Part of a small language model's weights.
Size: 9 layers, width 224, 4 heads of 64 (1 for keys and values), vocabulary 8192.
Architecture: LayerNorm before each block, rotary positions, no biases in attention or MLP, tied embeddings, attention and MLP in parallel.
Each number is 128 + 32 x the weight over its row's rms, rounded and kept within 0 to 255. Layers, rows and columns count from 0. Numbers have three digits each. The size before them is the row's rms in percent of the matrix's.

# layer 3 MLP up, 896x224, rms 0.106, rows 743-805, columns 0-111
101:181135143132077178149120098118125112154137000112141108129175100105222143046153158103122155104138129145122148138135080094197102089143147093085147106106141172147163132160119129114153101128116171125137144124154105127154108147099119149130173158086144112129088098106088145110166115133149145152140093116148069112131105154104071112116181134111
096:117164131147158080164128084131154123081137097179119113144130084162194087120150141105147121105144184137087173176106098175113204128161104128067103088186117103164124099176123148149132103090134143191135184138126101157110104117148148111130141104074156160105122131159131101154117101156122051139151158101140173094115104053138146065158194184077
099:125145137122107196083171139131106131156132123138147105113046139067065174090133100136098120117108074146066143120167112136136101098113157094141123160098165170128091081124140153088145080187103163203146120162108118073168157122169173146139163098089148079188093092128124094118137190174120120131153118149101065173135080164141146145119134111095
121:158152116139099120118171110091073132131101133193151117146123161138127122206193164109092157089133156137127149190108134099138103119140128088122019103212133173202125134097109150126154127110095151150098173147167116097139172115117104087144131138109154089127124169113159132130108167177056147064141122113152179128172124122173134150180182179095
096:160090131106090129131162130157146112123072093111089100093081072150137149173089111141125092144131166153176029149054120139112152099138077150103146092139201198153195124144144122100151109070101121113134083108113073123127133147144123156130141155170096159125151155118144116141131182161106148126104137116118133101101167094134107150140110111200
101:165084150145113213128155137134169137093166155134144101129156085095125107116121077149149103088101119172083092150131106123102118097106150153144082071185113134147132117121047130065087065112111100082086074090165102090055183095154156214109148161122120126133119152124110144138167120151133074114143149113108102145136090107076094089152183091120
100:133064164107118188131145128142111098106136132123096131072102125131105100121092128116163128155123143171105106216128142116100144118109122084216146131166149170138124139126156118132100093076101140102069046101168074086132187149089107171101144119141112155133111091061114151122100204103070047135141140145119112118149121115119104107115089137137
099:115136094104144110118119113179094146056098098158101106155169138080086112117135128120194159133134093105086111129159160121160130125139111132158106145147093133072080089147174152134179103116095157144193118155111059137172129104118160145184114102117159104127101153098168174131151080133154057159146142083162132151059176127133129131162176186160
099:111113123140150118146130057147100141111111105135152108169156120111095094118164146135081036087133080160181094097144186094136161085121158121110071139149132156144116105125130130175169151184146150143139149118105107160079078068181128122111146104148179164108130132156136173144108128112102076171147116176104092126114162130131103153191106175131
099:146115152131108110169167148054078147130126160083112143106113119146185101166123076204146159134169095127100151178153155099130167158121158156098105151101113112106127148099077154150083146136105081185156131102120122098150112140137121118095175138125125081160089101111030063089095143118150103166128142176156146128148123097103116122105124099192
092:119139127115092149165092080176143106131139123108133136064140177131026170107160139130104169137137158051130134173097149115078088197149150115092154100159110166113096163082141155141116113113140132153182137135179105178150151111107175129099084186107161091144093102117146152058135098094098150109057115159174141087111122128126109204089147113127
096:126152167064131103123099095148139129103175107143073032137058096169120113137147131109111085159114104149120142096106114138137145155139103090130109153139093111118090103133173078129138147176125144112087105146133122087120151175156086126125156168113137126109141112096162150136178096139201091126110091255130156114079165084154124156141112118131
097:109092079068093238151107114118092155131116092137069172161134109098161146127080123159150110179139120133094093110129164149182149116194112116093150115091089153133125188137192130110085140129166154157180102146130123118126171102171108094197138122081118122147101160082071055122093164150176122125098121099120101087082137106151160091086099151138
102:138171113141078139082100099157119153114133149217128144106165147150169173144090092091154100130072102089142175090168169154121139161115135104088171143113104117104118051131183076066140168080143134186089080121146130132121142123122162087189103126083128109090107114146130194110142103117139152128161131151165117145170154087145122172145175155181
099:123094113156108113100074098107134076199139142142102099101119117126169136108109175115085183135105190173166108056097157129153144048147131168120134116114157129118073117125177129124085093102109108160161068145149177175075089149118154126097149102153125087124190108120122083139169126182096180124136121122145087097161173147115133145127112113176
096:072087156112136101139135163065124112103087175212070145131155137145095147135149073132150100137112154072167139111119145147066116171091207126100108117093069126141121144102130117151070198119169140148125143116113059148129136125137133128125101122114160165108113117045153107144158109119141121131158124159172121176164127079147131104071191105196
108:161149200147158101136128159158124146145088123168118123101138106151109134083119097125160103112182074099167150154111177134109155163182135134190122100132189101170148192074068095167132140128153132132119088154120102124120163090167179143098124157079109069133170175102095122108089093085111126088154158127102164150199116094138063091161178135145
099:148064105128110107128155110137166068122097139132142139144075095136126110183147082158108143132155117117159097101140206135111111109158102113134155101094157150114129097159164075157160145152113084124088084139072169186185158116114125159100147139107112157081165161132124100081146107145204134135105120127126070141206100083132107124096112063133
106:138129153121106190140076094203104166152139167158053126153158120077104086107153187114100107087166103088181079115153124102123104112067116095195116129110095138118139189102151127184152188144135076107143131110080134148127109172135128148120126120153173097155122112134136108080138106112165181100102002138062145156131140096202124121101131124123
101:140125106165079128095132172091128144153107127085118175166203143075125119141156162064129112079070162120086130184114126116061136061125133111105143102091162180124093064129208076140148164119185174165158111143178168138106170120147107123096156081134150136095095130146105138104067111106155150052118178139115116090111130116107147181168154110110
094:081169107117153172108107168150166141135124129104110100086110104097121068103166118149132129118062077117125132169083151193078143136151146125231173091077112112086113114073164135194150158159074144095120105135151096138086094169100176109099150138072113134164157176082094102094112107122116095148087146104159185110108106069160091100115110120118
098:200166151156137119099162156144101027108118093152104136080069079130065162110113124135091101135104156130174135075120175125063162059163143191082075178145160130129125122122154164139154086139096095154110110167130074088142140152128089106130093191193130099105149163098147171140122117140134154152125154128115134152100105179081131126154144143158
098:097121125145111140166121163138127103114167121078087116138115106133136083127089172140093138104134109046133100118086125116165122158140148142160158146146087167121109152099187147155179091128068125138133044155138078102192127067218146230113132094129171114125087113093128135151166141180176147144072132091066146107151121167170119141145115133151
108:131126141094158201162104174178138179081136147131124152110070081122153107160072101148162125109085107161099081176109124075094152059145160088100078107185162143129142083127044120129128156105120138137096191122109117096107055108074094119153163130130123133114101151097096104120167094083121153129122160143168141089165100095095117138060110133103
101:121165080103075145133122142165113131134129083144157067106117101109127112115113078143103078189163133076092093183170180060078092174088177110111110114169131115153113096102120155144117127147138083112139130087148161161110065148150083168105114067241122093168107157113115120081131073145108131164089143117112090097186148131108067178136113123118
089:101107091111111133125098221099108111099159113171121066152078109070148143160110185177150123111138125161043146188166130110130175130104140147156128148082105118117150149082160150103135164130145080097116151100129044124123085119133172101127123082138098095176107093118129094194134117116121147101120143099148135151156112074093111170121160119167
097:103125089148173128134101116109097136121142106081126115140098146118133139147122120129182136140115080146106123104138161130199085138134111161057122121060127073116128094165096098149181079138118179135149133162123162173177135171095153155146145169126176149051158167102148115114137137074150141049138110098158124120120082172104107188150188097096
089:135116095117118109146112109128110126122138111190124132114117120113110106112129143105157133094148130105064117131125086143052117086101148142137100115114109097142107163127151119190089124140134168144109122068144165096146163125113151038074153135122072090150092152094130083108186158138056184066068165146160209163119117151065111064171165162147
118:205074084170072123141086098123134120196123111123159092101185067169120148107128113184154169145175172195118126109120076145113100148116120097083121186121091156106169157175090113125079086105089188127094181143104165147157232116151149069080127141154145148102152155067104116143144122073093122127204170178102136142134158136117129120125061133145
096:089118129132107075129158132160118113119081127129195133177117143165199156107110079161116101161195119202149147156157147175135088145136100110124141143108164136112109122069140133160152135136119102140108166128144137140110103138181152091105135108120123087161135083136138087150095150141126164148112154161029126068127143161181163129096116081148
093:108151083110116131168160085110173093151100129072165138108128086135129137113097115171133165121117118161090116155124159177169143151215121126182095113146168121170147202141139144101058139119153150114134155110095119100145137185164154138131115078105088097109181172105108146140091109182147084074123193153129146174167186091130095129103091115138
098:156115096093105133086131152132099102155104141108094067069151070146172171090152147193163117197140157144106121142151161126111081203136127091222136122137146106097094115090049099158088130162155160149186111136138117163112149116154159130174160093170147124109118155107102171124099130110142134105073163150092127162133138166111044111181135114109
103:115163145141149106094129164118094077103141110089096138078105108097099146136147072169161090167138119193136171116159108140155080134164131121105179136083133109164100153158171206160107119153145167141127097121138155067086143111111138127115171152113132065090144133155132160136131127127182121146109145114084159142076190087181106171206159174170
095:138183101167152120124133164133140146058111101161141165087104131105153151165103117114121108135124148059098151110191111134134145062159117177210129113150056122106172134103110121137091107110137146153098152131114175098106098128090152138123135103105123140040107172152116140098114130127125085128136134166079151119131164058173062120190209102087
087:084161111082114155135142142127148122163141148102063125166179132095146108087152076130112132125115151091146122132087113116115086107106153077160090146152093101161131128111117125124124074185054169065112103113156132112122138138117138123127158159093095066084160183138138158075118126109152063119192119111134144150152162120162053096118163135119
109:089119116129081109145177079165119090139177166143116138146184097071139186160180061102164141118133140115189088166107122164145140177070116128070112184124174103160115137150156165117136182126106170136187119100107110159104120087124100120130096130088133157168131153093104123135085099091080162177126108108119073100167145155096168127117106125109
102:173140124125113099140111125118109120139158120152121122110069106171171062113121105150159037135177068145139106092143180159103146176122142104069110113092142135143158134104133178109086094163108120155147116148156113045126132126115120089068116112193092101131102155160147130105139105101220104157100083173188167243159070128132120096100095157130
095:151144085119150189090063120158150159098150098100104107149152137145086084148133120131156084134106091144109172107102186161166150088157109140129106136146072181107127138115111093135076170161099173141134139132117098145076120102098044115087113126163148065108093082163112117115144171211173115058079110169134113100099120096106142133090145093118
098:152152053117134159115112128118127096156130121134179121157080134128136123098138152131124150161138085127162159085118141098125164094129103180049151120158114152086131167140113096103063129116139169124108109072128128135192129178150118120139128083172142113095158133100126112137057120134104114113136204096143128112117180087113120157121095098174
102:193139126134128106105067162173111105168148073149165172125094093115146082103111141096163118182115077188177153143155162157113115132143155117096106162148095131118032121146095155175134107087152131152110130113105163182085122120137119202151137156104093120110106128139122116111127117107168145108085183111164142101114099161108084142139141099147
098:178106126098123099217093110105170131128116150098117138108092121113142099103088192099153109099168115133156074159151120172165104078126152108190106092090103120158123106123177134137113120074065122133185168124132130127126105094180072159124102093111164177187133106097106150119169175149173163177117122108103154088130157108125126096143119149126
099:073130107152093108154137112131108081132141150110116124094080149157126175162138085105138142150122126102067179201105106119118173159056173146107128086122124129103122158162141144108111131122145122120196153102118127135091162141127141091163127102118169039167080142183050172109116154137069117115082170141100142044173185077188161152112170160153
099:075075081065104083069143091166145152172083068175085107115078170131112150148130148073139128154105056146123114129100116152099073088120124198164134133145126158101117068090118102078142083112122121109072094149143132134139133136138149095101111120167098086090132142135099140158142086146101140148070186139144089158133135132171088118136174067156
108:160120120125145119094149187109154104068094136112148167110044121171132083132101072154052123126138103113133165148123091091108128109130193105172061126160164075099104115125192136179123169156096130160122129105109098125151153166132130156136099159113127082103094168099137115116122166129099132215148147119152125139181133105156072141067150161119
089:137125110129115129182109156117180092165140094149100136104146163090148116099081156106095117109118112096100136154156116176177103120071144079148156177149108130150135108112178133117111111095158174108160071113114154057120151113120106078108133058149075189140142115092132168106145237110151133129106135168090175205113149137139138105069121134154
099:081143121123105173110083079162149169153079095172042127105148150151092134116086154161123131198148175141130125129081120136165093144126060118080161106126132096157136186169150142153128129112128140102079172161120080087086153190087057135132163176157120131077082128129155123094112148155130138147114176147143115088129172149165200117142095116089
103:182135123166110115138128138162183197144110091243068138159119101136090061151111075154133117109099145100141157129114159144101143156131114102160147172168156171190144137173118160111136190122117146143144097105185109107106135115171127164106142100102123138200090109087174136152088084132090103075195110100118114138145105131192129115148163184132
100:208105137087138101112153148121132116144121144160133128091128102123140155133130142120090114134143143093146147157181164144151121107105179118138070082135097194165108092140122134106151116057062104140110137144182145095115144072080120079116096096131110177092147193090138044160140180105120188090161139095184099093136089133101136125107141107172
091:091114141087178101139108103201105149159068133129160128113121086137125158113136143130120143129110156153084121103164081105074146174150069119127111152128131057108065141068182114135153165132133159160155101098114178138173132125115147140132119143110099113177112109109182105109107210139108151138105161147091085140173138127143121113119122201061
098:150167150086112103112093118117089172109139107136160101124116093116109184191136141079094144179169123145170188118087080107099196160109160110092104168110073125098132070170105106076105126116171128157089104114148134137151143131135143115118173105117124125090134130100073089105162160164094114129126106143125110114173180096097133100193093134208
099:073100109106137122146150091144138131102157130110129141124126120123112091090144073111132153146081125142074147133123206160125105155137138093140090155097074147147179158117108136096095089205099096104119119156164131133134109120175140161131108225068129144127106143105115140125120073135110152132117138128122090198148096144086112098117149065123
094:142127124093151164172121168172141134146088117155139130192086109112113127153167114113096108122187143197083066093146135147176125092090171094152139150123139156194118105080157108091150126142192112143094073143083152141099103137148124118155144068136106178088115150124127142121129108168152138150156136094114092127102090122131097093131215117128
106:151079060140159155124143153178166166147129165145080171128138090036129148113098142098111157101131136115183099112098137109145148104166105166142090175119063087064106100128098159134059139132134121121137135117117117119102113121127163111124166122133169062123106120151152064110067154129085162150152103162071116094143131172155139165167135099146
095:170125137171170131144113110125127154045143147133132032156148107197102151190087160119162122101106155064123092184116130127126121129152118123155169138139175124107107083080094146126158123174123096092149145104105153133104159090162099113122113139111097103156041114126127128120113134180191136130185137134150129114144155136193118157179117110083
092:083131127150120113145113127068126162135095151123099137144115118152080075092102128124086086143147117138134197205073197148155117167105114140156076138124106105105129124110137150114090146069181143188154129134138171132168151080178140108114067117120139101138109121107100153062113119171153062117148165117107089133114061125073104161136128179203
101:145156171084138167138136161089115141080155148143112123128123114151174127139109116121107147111139065058121150129108136098144190090145159098166132080105122048184103122071111112141100138095074095133168159116096117111136061105119149119111101233127172131124126150117149135124080094130145178157113149159134144091101106140119142109115152184152
106:099163130068143064098106108210120163148089103170115096158133180142094136157099145062148173135121140117177185168067135115105085090092108079148123136118067113133161157162178154130141151117105142110102103136193090111142211184131164150093142092118110116152200099123196132080123141144115142145129095080076160075116148149099156139131130200109
091:114167123096091085090206122120109204157079230126090170116147178119076066098137065207179055109164132106156135138101130159123154088135167144154074135129111141051114144099125093095146141131112160128125202179134148158161105114142093147121158131095123144109142108111106149158130200114077127201141169100100128168170125115115125132113150154172
107:183122154102069194088172145155110115142099175092089178133132163148142116111154097107127061123113200145089123138153133165200130124179103132111078142125143131106113122083133167090137158135149153162161151107158127091091123079185106157115151125114141096100156130120090098109121176109104127143087201105144143086157135120163128133098116150132
103:219088110140187104135092115066161135211170136155129135150123125110169156072043156126153183119137149110124113136144127146172113118131144093107075185096093158132131200104091133101126134158122114089157109087145135168091136145095213155159087171121087084179167115109174143160116122115100131146144116105127199142106072106084129150126124211101
103:138128121154138157158097130085121122134069117088158120080165101119098146137097133144096137127127098163172128158108161145131097140099141084150105134149163086175119110111113063095148168086128140104155075087155139119170100138092123159132140097168160173113100091152176103185125116158129171118129143126056159185141108142054107129139160142139
092:158089151094081090164163071141131134157118160168095108107081163121137080127098142127107171129139115128104103158087140095207122127165154187085155097101101169126141140122120118129125136123124153122093133170096076116159022135121127136169087120153138116110131124128143126158118141109186118094091207172167154118131150045143093150154154144068
116:146097111137133190186119060168178110125086101084089134123148075078101108103133134182088120068127092107126117134151088095143167140113164149129136054162147129182137090135099128090136129143129143121111153129149089128209106121173139156175154138123148150093134128109110118091152122164162095095064101071214048185151109097128150031119128093185
# layer 3 MLP down (transposed), 896x224, rms 0.0964, rows 743-804, columns 0-111
113:084127143197100120103124064102195071147181114099135144111140100119187138067131137140163119165188065121135171135129191124113123096150137076083086156134131145186100083162170135150193137184152101176084144136157165147160089177165114145139148160077167148131103104068086118103159158142132077082151130102113136170143126073155115137078160132106
093:121138098168091140117063128105126098159144058111174189089154115116133146089134163101152133098137128158176153110112149110145036174080072109219082128188152152121140117116151141140146151124063135146105091105146121091158155109097123139117133122153123100153169179117187159064102201137089186128120141135160123097126152138112131137166087144137
104:178105125134130117124181174166144067153093141129110110113110109168129135134085090132154091100188107083175172163066102194158120151141137071058171152104087155193157127122125126056135150110117106126140176122146070066159124140099111123135087111166111150129134135117098124081117155173134182098113079106195084083136187122105200127125093111146
136:114125137069067091098103057135058109134099148113178102128142120158090144162223173133101130090148126172125152177077116159112113112109124079233059125129139165178080143086111093125095098159111119153156106136175137138090212071148122124123185144156131124119110153128181124142105117129100138059093092079181166158142151136128153144147151132092
096:117086089203101120164101134126133128168061097124104131127144129049095085162114125088163140059105220145081165122113157137189098089092124148113140111124045075182098125210105105137155087136159115101105121167195117171127157158117110118115134132159131154170108187136180075190100138112108071096079138122157105092124116146141130145154180129138
098:133075115080131150132144105146101104125135091113147153124127142102152098156127147120156127151101136144103137099085088150100068149187144120104090212104136035125130090113173144149070063119087104110087147111037136123151153111134112131183071107104128124109119089131125173169136169185116117141127104102149060076144144140090135130120105136142
092:157168042172127091152145109183171103182117158147172080108080144074138130164164110152136153103103078119180190110122157077122180150131105141201196112062146118065180119154122118143123148144146113107173174131141108151120149102138122118178117129131142126169110119146117078122142152101163134131145116120134160167085118128166115133159171104096
089:147143125194118143158119134082149127161173175088150173152129168152115151140137075130101134152173187212147149166146118166147161109110184139188137179149185184188136182110109135183134095146151090093049161141119151098131186146090150156115144180157149129168113099097132088131149130127096164145095108148099126150180134193074134153156095135091
096:105122114123144128103136102117100164110190112071118142081099115161115067077162158116119194089154196121104132116035115178148097146128183135113164125117121176131111129148113113101131114135105140097099127162116156122102112135164159129149115137055128119139131149154128088169136162128116083101084104158149151107186111138093178125112187118147
094:148166119121133139190155155180129161132125118079158089124113108128089149115172077141110142113123141099108167089137136092154135097112141173110166112092095114190109103130161108085134123121121143116133098129128208148142143210153106223123110156134132147121141072129205125153079122072111152074110128106193072070061158116104063153110130083084
093:122155089134152132103152136116152081172079153138133134099085153068091128173169104172127088168144115122120113134138144159174146067111144089114114085111089154077119067128208104165133151121163071169110065130058144098054136067148114153109121125177141086116117147113103084091135150157149093119112126193105124104166110148140066167134192096163
097:132115178125149175089140109127111101154120170078184148141116152178093101125112083134103102145151108093160121187196118135138145102145175161052169101098131028138163071119120109122114091088135147105170129008141132116147127101138110111142138169087119170133095125074128116134199129131190122107095111132140140092133111111136161114127126158179
090:185141109120148128066110132124142115150092129134134119134164124140154182128116122124085155099095128071116164120108110158127142143104092153170077156128192177146155152108088082186086103142123080125142196124085145150121074172083146118198179125189146105147119141142116109127115139123123177148159137161194100127172075107101172169186168144082
106:060048111103154091104106196104135066146117178141179118107121141129157097112116169122142148154164129119140128098178139083044148106140129120128146077089096087066129092075123198097085140139121105132168093115140122170179168141123150126122115137100146153174154155107161128113122092119124098099106087075140134179117101148119146159103093131151
102:116146119065132160088132140097180137180131070109077129155103131120046131141174084124149145126098201145085125057118184101081121140108163102082146142140118097090109059149181146141102152142091085106199087113152126136093157153126175145158124113138136125128174162142163090144137139160154151099163120139130119126114129156206205131107107162147
098:159113118113121084134132127108130108097099175165077149096144134120103140128062110171117126155127140139207098138150121130139087152081188145154103062101113114101176121102122140104178099123119175164176094157129083082133133194133154140169142105178179146124076127098148162100063174094121169125114120088197187162092121154130157187089111118080
101:120118107065122085128103127142132141102119089157065143154105126164145180164157183067157131169114163114068137112169132184172109140106100121153103164088189143153192152113103053148100145155090126085162130120109151141150127110106107094071126055173133142099169178114144186084163094151139142097089133122096134144143093128137107136105073111107
100:133131202139149102140112138112093171069168096134119096151158146128106134115149146113144162177151141078157141146106139109180063034104135156167139118123146107167119121135126076169091137120142111139118083074097146146054164090166159034140127094102140136087147122113108154058123191169104146126150145126146173171131164166125094066096075150137
093:159115148167165170094127157098130128118113074150160147160053147136153174150155107093078123131161099131105174124149166163118141091136162112076115125065102118061177159208153099066078061113130106130115166147178147137133133127125117109200067112161159150145141111160126113193195139169115087178121170106127145073155139059133099115089155080187
112:070138096185116163121167099178133107135151105111128114119133104137081127180180123182126154165111151145094172203099114149113127080157106109131158127120145119138108125103190155120135183141107122130119123099194155124065102158114154191082125179130125098157137126059077114118114093159095103159145115171177155126088152124164071095178119108080
090:120101113142090098145147114125126162149118128141132133194180114138120171144099161115103142116151079157130114123116119134158113163138101143091139130182105113173123119132127113147087132147138124162102233107084097148126150053132060102156138131150164089071125088186187128122142098130055201092181162086153092134180135179145152170144095111093
101:074084117128103127124137114132117114130160144178076110147202125150150128145139135069112132150094127106120108148095158146058125131105182123115119138143166190160189118063130129146159111153135164117155156109153134144101079126179108147141212089117169132147125191151159156162125173092118091152140164150072123169117110128085119098149070154143
097:185123160084127074090150190111117151103110118090155106155122132112089166113110107124098093110114070143133144115149094120154159143134133124124059139097155115150156139098122129142081176171203203117112111116106092097038069142153084121135103120159128105120180129145135035141142155086113149076144167163137133181150175137081104078158121134126
098:195179131087187107096135123154102093127047145096168153126152140162129081173112142129103073156166139130144082045090117140143136141145100087103117202104156216116088126115127141106143097192172141134154085100131118079146147146179179151122104090135062137135134113096145160166187177160176113102169152141066175136158154151103134110134168128150
093:207129148115109093169157112136148122118127157107084137150070160125131140087105216174141113117125083089135174103103185169153138102129060133186131076083118182133115136211116075172151092078080107139040091178070121131133162148110123102136155154087123113117174103110157103157138105148084119125135121106150170153146081150129162116146055177136
088:157184132171154132164154148130175121172127165135119164102134136146130136096175128107156131113177106069184147089123144116122090151113128143108147122144134103139063174111173110174125107119148150120134083128086120133183126129084083151111085154146145164062063117126141102132144171127189161188141161128119094099131118112124169087159074140163
084:123109092102111145100165125124132167104103152180089112111105131183157183118106107111124129222063139096145099117157110115147149169145134131236170101110101152079119169120144157137130117106102059159116167125180079092144173090085158098106128125124116078150105083131124147200092111137099096139148151129161065157135136159117120099083103172191
097:146105179194116143118120118177139135137167085115114188113203174162119131142174170101085113126124075152181087166151104085113188133186096148187128140074124183154113166144129061131154175038098147072088089086159128121118084092122140131144112125098117150115124139133104092215185128092115136174095121077145148135108136139160174157184106132146
118:113166104192107144121132179139158128136130061113171133091107080142154141106181121137104142115111092149119129187155139075146148152133111147150121111094094122156123137153112158147110131151128075155155150091126165123082172120093124113171187081172107125126153135123126096062120067062060134121110112147134070088167137119131133123140091154231
108:140140179130108110125161133164081133196163071188107141095096096112141139153161132163158153134125135122167104131135118126173164170139223134187142066107089063111172109138107113103084102152143167074078123108104040130137132137125134134120098106139097140158174108171164138105117049129093083156126126086112122179105174181178108141129125123137
096:143176072159129151137121221166132169141115204119051137157148125102197143130164138162138152142118114180118107124083134139140110102130120166170157154091082143084154136129162097162127127142144134142061149088151105157090136169102127073125135090160140126127142112143125070128153119105125142111089071135091110070127117146129115073143144102138
099:123122177173113123110131069145114115086142127148114163101157128111122108157110124165141135120141177114102168090118149110134115100140102151131097127065113185102100107178100138185181130111116139146069122112157128136138155145096185127087128168169089073116138096088111122125138115171147151113140115132164065071086193123150147109118093148117
111:184036127101167139129153136143153059215130180204099153087111090136117105135133134126169156113146096085114105124103125136082129087106144119134144159088082153120061187096140183090078143108103099089139133144149083093143153097160106113145183121103135104141132124133166177226070089133147113121153160154148145107076085105169120161086143104130
090:149103195113102166108125099116146105153164085145101108132157131184148103126123104150143107087162125169161160121100122135156099234065160080081145140097118117130090161139116062127167125050157139125103138106140114130115146100169115109193130135119098134150101080076139061135187125179123142113093131137196096149101114148108149146175088155200
098:146137147159139117160115157119153179103109161130134091103112087139117158120127132169081073091090093198152184193143109143141118100121131131109144073117079118172178141201122143089124155136125151153142159165110185100114161139122165141199139175133102192115080080121121078107092066178160167119134147133118128152075108115199125167122094104155
099:070099110129116126123153121134119156088172147112185161135097137185150119153090175127144101197128123114112126132094114099152172062125085196140123112165193154149203187105142114142080117135113093125144131129084148083107174111059099063170131103084135168118146104133124083148151167123087162159151122137126138169128052120174125145034180099149
092:173120075102151119090149131145132132057144080098142068100179099127072177125134098115102154128056162110136149129157091106102193161144107094206085116160130079081093038164146118112133111120167149125209145129059137127147093136149153137173125042159152156142112175195074149132102093115115115096104137158053220111130081188185107083128114130144
096:172062138175139086129142083131115112119164086157083128171105140132113158112218070127094104131118109092114189138184057121147197150145142128197174138139145124138134171141085102134155059073136136161128101146067119126172144155150156132154160178111082145106122110125125108053162145151178112146131125143192183157117139146108167125096125116111
111:048106144085074143167207147104124135108154148158148079116077110142178093111123115132101159085155137117104151153192108093100143074162125147117133143120155089123166155134095098159130118133106137125148157124103114153103160096148173106146100164119099112120138104102149148133147086171143144123126164141120116116125123149070156180155093123137
101:138117125212142170122095173101161149181151143188082108151154123115147128129141143110104154119167156138137163115089136158068072096128138077105148160140123062132180129110149104128137099144090117069119175143120116144119181131128167160102091129122088102093101119103170118130127093123189156179128140099092106169135128170157106072126223067086
096:154156161102144083116153124124131071071087120131155150193174135090133134168126064121142146088155127116069131123074118147147147091143174119083095118112130080137155110141161162144155135156138148096118177097113128114102176171116141082139111135187146116107174188072115113099158098113147124109133142091113158154131138066118158107077099080122
104:118168181153142182141143089117129127128083120128157141106127167141166152116114098185128130092176128133077144095135116180153110067121101051092187019152145135168107097133112180193148139119166215141146125127148113128152175132186110156143092198093163188123124139129146158117099107161106134071184126141064105119057134145156152169106141126103
102:163148079168135116134136097125127100147132120115134152133115108123105156114099089210086099138080162153072106121184124138102101122095181110207190107103151061127169143143143124117170195090135115160143122110136162144142142133108123147155125074134121101093136150084081120063139191109125130086090151069178124122166162114169190178158064063153
100:097137075236118186141132148073170170046145132129175105145204153113134161160165164098145172094122187147106118154093156163160165133129141144158140066125136098169109113124065114149171133144119130130122121143161124161115107098138085125105059146129131135137131121114169178186165095043141063133101153110101117128044112090118124126187163137125
092:143149092157102170122200139133147169229032112110119125144163108138087110084205100160117151122105078135131103132200160050122078105142098172147114119088168142148103148105139161108169130143128144139070164121037099155153111155113113105159155118110091160111125165147129139133153096168152084167149151132124167141091109151116140172132093120121
096:133108147206113125110165129083113169090120155135157151146130130111151094096107114126133129127134129123104182097140133113089160126174100146130168142140091100061117099117130055138159135180120094131122107141143146149107150104130139092121131119135086125162169147145077136102162119155123118175104084107135206154138143175053093138136165157059
099:154122140104136141164156041093094131161091023098160117100124190088143132138118111154162147126117109115139135120164129110156125139066110202156155128055070073153157165164090140199110062115099160150140138134117158142114141077144169107100100158135114142086095109185069112076103151143152149151081103142175161182127106132156097151100135112140
095:103175137111192126136130106145152094137113135132171121124156108144108134150083078126192122079115093106108086096074190152118150106094164147126153159166076107162130154148158148156094116168141209095165105134114120151126117168142116116075106142078155141139104105085174160089159133142119100079138158159040111148124142122201140137109211125084
089:168068136159095151113174134149203145109132108140098132142131174108136182130179151121146105139131130150187119099103116130128111075095175159127173109087133108110141128178115157124138097131111124126074092138062112149115137060105115130200042077146140091144148135122106169123138107136142123068138159124138125082082104146118111158126095094181
100:134087140147123096096116122097109119106105158074163114109162105158099136104135157107140124187193146173140134085129147090101105152159144128142176118133129124100105107066159119095175156146141127145101150124092114180145090163158140164142123101117125155076156116140124088070133146089074079148177136112111148107093134127143094133159177129122
113:174113085134133124123136148169107148061133159136234134141094100094128112138120104159145135099103128149102140137128154088093083173152083066165087144162144137141139100067162176179128105149131085147129170152123054155134150181182131134135145128202078128122120128116038136067185142103122093089128121074126111161166086129174135110099137094091
093:118116115116088114174121146126178137145137191102112131134114090118150153067111146155195136122127078103174107129119136093214146128155134191214104086133133149109132077087105127082087165158064152120085136114123125141070107074096129154100108128065171117145120099155161105078118118092116210105090143090096107130177172116164200182136078140061
091:133141149138072117140100110110117105164128116146154095152078118146165084153207141139131062172096084154123083146146139130113117154122110116164112130120089130147080161117170120151106122171121144151121084151164204129113179146102140132087092147117160156186200138118131170128149107087165090165159161143152125184060133092146102160118127128173
097:066147103083131084116151105135102195129144120093098159154209176164120197085122146150103106185170143135166183022178168132086107096139129151186138135114145135129133124132179089093085119195124155171102054109162146140186138164128143125126198149146155138146168099171167163162172156135136113079139121136173128109107097159096158169076132132130
099:155094111092157154113135167165127095085111104142075117135107121151121134122119128115158183102127056135134163128150149110112129134085112141165132122133090138118112119134140184196138176117069165153138088100130132093071129112124129168161121076128134136108102102115117108107168165123144136185092089188170155134109133156140122131111022128106
102:132158101144154150154149159165122194049097112147104100125125085143163159117115115137121121131145148132072147138123124062064135129057140100137147128161172063145100161118165123159132085149122155171175108177130174092053107052078165124105142136034130071135113180089121141112121150145082103113154129187115172193140095160126120064109118128139
103:156109075149067156146126081094160160057120134119148118060104073137128132132126162101076158176169173084053141161080093140140108096124131134207049138121162131146115128143104147152159052124123139170155125140135120085149187139114101140103154144187115134111143217129126091112141113101095147108097148167186149166113099113141054114131126154105
095:121143176139102096119105170114102120123102145176164110155097142088106147172134189096133152140126089085144169148085167133143146138077124161141128096126152141165084098153127131076151117080163086103173151101098087137144093091166127166166150071085131070150127126140143089150057100181206078118176132104117089090112146084086183156131136151165
105:125129126122160144127121118115194145085069065113187121073128135118135107154120168124124168120168104121070109127153117118148140163127151155185098143120158116178175152197102090125134122117116129095159051175133117163142091155091133071140095111118116118181131138127165150166113150109168140144115146163144151152118152130119123095126164115149
100:065162126175107135166168091087101151104071093139117128116094137150087089200151088143127037191139097154084164098162111065114150140113121131121112141098086114130097124154137106176121072157089159127099150157175101114102169143150066130078088140138176178109110123142074136085095104103176120091117105170119073134181090182097147106178134117142
097:148123145097134145109099130138117108127149128088116130068095114133125154134119164132085168120109132054150137114084119102095114136167120114097073125102152129178149089124175137195116128097106110107117192142089124168138165103165077179110139109120138084190146146152184096098137101143111099176170199172110156128161134143132148153185141121090
094:115081091181085153101119066102086148085145146096124127169140135110173095089179151097135113179149156115144100068113053056138133129166127141181114114138122162076096136154146125123148130133156131103133080120111119092113176146182126138125103119066125145176154140190132115119180121184106094118160183178099141095082100212139090152130174141104